{"d_model": 192, "init_std_down": 0.00445, "optimizer": "muon_variant", "lr": 0.0114, "dataset": "wikipedia_en"}
Each number is 128 + 24 x the weight over its row's rms, rounded and kept within 0 to 255. Layers, rows and columns count from 0. Numbers have three digits each. The size before them is the row's rms in percent of the matrix's.

# layer 15 MLP up, 512x192, rms 0.237, rows 157-171, columns 64-127
101:117140164171140146119101083112133162136125111108126108122137161118103138103116116126146186119128128103102113135122133163133117122086103158143130158133121132080144110136152110164102162180093147
098:108124145135092108109138093131133147063150109173093138149124176161132158165115153152086134157135129137145119111163119140179112149145138147104139144153112163148187145099140121145162180147103114
107:155145115162125137165175104144102116120145113152121134130113117129154155137088094109168160146138123114141150109124116191099156147114106149109135139117132093087133140114140141146098124127102099
106:140090112112100180185125144116130149154077114162121142154130141145154122146116139104097119103163145131155081104149154104124113119121139113161149083165146110176104125141105127133097112113080133
105:118116145156117110108122130173171115103147127146136110097099142112138146147115122141158129165144109138153150127105097104128142154091088147089127145083146109123160150154164113110158121146103180
114:130129151112132089125125133178095139140170093137128120162135122129137128159101131135127142100129121124128122137140127146134079122136115085142129171124143144117131109136138151106116092125152137
103:154118142103139134147129106121124115086133113132155113114153117139108109098075134111123131149122161179101137115107156117089114091135142109150083144104127130151124077124174160150150148130133152
099:132170127116102153148148124141132099108097137085105110121131179155148095130107142125167136162149137130106150143108113166116150125137136138108126109120133124112125123141114131098091138145125155
096:099084107138133137157122151104091137133148130152099148129086160131169109124136175092103143156100118166156128113166164125129124106157109082145155186082148088118107105131095131117114116110134151
097:116141110131044111141179122116169099141077081119146118128115104143086148133131114095139118155094140104102130119136134165152136099107096104175153089095132115102146147103067148108166078130136149
091:157185144116109125122141156124118124149176186145164101104118115152138109126156135142138121128147124148144119095132141108146116136171173163148113117079148131137135097147118114097123116114117119
098:129146155182155130102126146159120073119097112095120114146129157126132126119149193092088120102129102086156170111157157147174101149107155135158109141139119135128105126160091123132147122069130130
103:081130143095112137134100074112138134095133116150127134113171131144122121121130126179088173124186112171094095135138124138118135154102129139110135104116114139120106071126112136121135145127118116
108:147124119167150118135168133097133148133095141133123129131115160092102134104159148159152057115078118144141173099100199157100122137160099124139120160098143124130150121138143151172103090102157089
095:147157162083101105107111087140128107105131153106162109140147147139156141134065129114163125100148130166107116106132100090119126089152141140188157128114091164088093155147131111136095163138160156
# layer 15 MLP down (transposed), 512x192, rms 0.11, rows 157-170, columns 64-127
099:137139143115151145138126118085180109109147140118130099124129106118097141149131127151083083108099118096151121142098148100136158115127139110142140144127158148099133181081138118136122118124109079
098:115110140116106114064157161099124106142115083082067082112126148140164137147160121148163109169136123108133111149144170139151129143129114138118130167149127112156084139122137092161156110100103081
108:149143116136147141169123128103103139146126107114077100136176161172149125099111137131119095188166128130137136097148144151119100141165172140109112101149173069090145113153078142120144094131119143
103:148115123126104140103139102101095115110101113095115104139131156111129144096144120100082152181110101090132118091136109080172083145146133075161156104109149177175145142107110117109140153129126146
104:125108144097156147109119140099118147150143111084129165080147102126128158109123096106153113121117113129104147114115148085160137101122116113151104139154154152081175118105126119118169107135158133
106:141149140148156109125132100125096127123140125142132135138147171166104148118131104130119142098115103122116108125091120090132098133130109118127132185078120172174111127136151142112101124089147118
107:175110135137144174125077149134150129129109072139131119100151144126146125119135103165139133107096105146139126081146121129097126138133131131114154131186153136153099145152156130045112141116111093
096:127109064111157156072148157167153175156114091125091130106114136140117168132089157149104135120099129107109140172130151082124115104088170119140083130117144139149117131115131145157103127089143118
101:166121127125133157138158139098112128120111150105148105124119124115108118135193120112107089118126142128160124192123091169120122142115185143153150136122144120149126113154131129154133089166116119
097:103123142120114096140187124108142155117115178144159141135149121109151096154141142126144112143124166141086160145166110180109093105117098155159103166091099140123119155129151139141118143126138160
098:092160132097188136158105084112129105136112142112089144145128161105146114088122172152152176148104148105140096090166136131117153120142138143131107125102120091160168161121101106112136092131142102
097:115138111110124108140113160128152125143131116156122123107147121136113115097122042132146153126108132168126126091161121109156133087118088133167114100092124071132116115151137112114118150160134154
100:155134155120141096120133154124099136111150112128112152127121174096115187147102164106097139132113135143154073108139130117099118117154111142120118115167100153140120080125173127075117171114162142
102:160122108147126184110149146141084139101138104172142144117164143150139131127154222122126109113115132105137120113144099121135081175111127108146137134110114149082080113129137096155112118075136123
# layer 15 MLP gate, 512x192, rms 0.219, rows 158-171, columns 64-127
099:136140139114147120107142134153083164127118106111101137124162170111143156106102170124143111113140146110119148119147116160117128155126115135119202103101143166131153116138166144178136127155176129
100:141169148114075101127137131129111170145126097170136126147125128158155145164109134100099134088153153179127157089149138095108149114174170137132079131147099148149132092125136137111164117104156107
097:155099123091113108080131130160110104102088116136119116137077153144123157145125165102137157138175122120121173100194142161146120112123094135156149141134095137147136146136150116158112143133117111
101:151138125137146146153180140107113165117156164101176141158125134134152112128149178108124085200128155138118118138147141159129144102110091141147130134137141155093110134159150090130113081059103166
110:153136137149127101101130119125103113137119142149135105127121144143114093106130139111144137169138087113091149145138116057143139088138113148115149197128115173126151132117154136100135102126134128
104:095121140118134186105095120141102142106133127151124098138121156124142142131115146120148158129147158195149083148116148129146065149088131109112139122105118135089083153085107155124142140151126142
095:162100156109114124083105158101110147097133159147148156104138097121128161149152120129137127152133128121195111110109099087116147142146140105147141133139131155111152171101141138125139137167152136
104:106145117144154154144131107101133106094109155145099153130087127105145087119105153139121141162150100130144116131143090135101177131153122128149126114138105158115138107161105153174161115094077137
098:092150090123140158100133135107092112105114149084179117126148100131150157110136159106143116125153171113129144133127132127133104123122166127164118129154157153127145105118098134097143107071157141
099:055162138140148135155143146144104177131132146183113136125131123108121080161129106119122137087161146099098128117128124165143118114162139124178081145116150148132134142129134114086133142148116131
098:091160140163132142133091146144125151088155131145116071125099125132090125118157115133129100122166083120101135106131133159090119163176133152149112170147121134114124118162164122133118165127124148
101:140132137159126083135162134137152143110130147146094144149107162131137103110162137146133122114113146154150091098076158134135145129151133130128120096124147099091141150155091115149151141140181094
104:121152086189133143109179154135128097112122107125123101128127142151129121132136171102163102084072136112122083121121139132134121184144151089155124109126133110129137150113139072144163144087114159
100:117149160137082117079121152162082114098118110166140133131140142126149172113098124098126143114128142112099107072112125125148121114129141127138117169137104171131138153178157098113107147154132154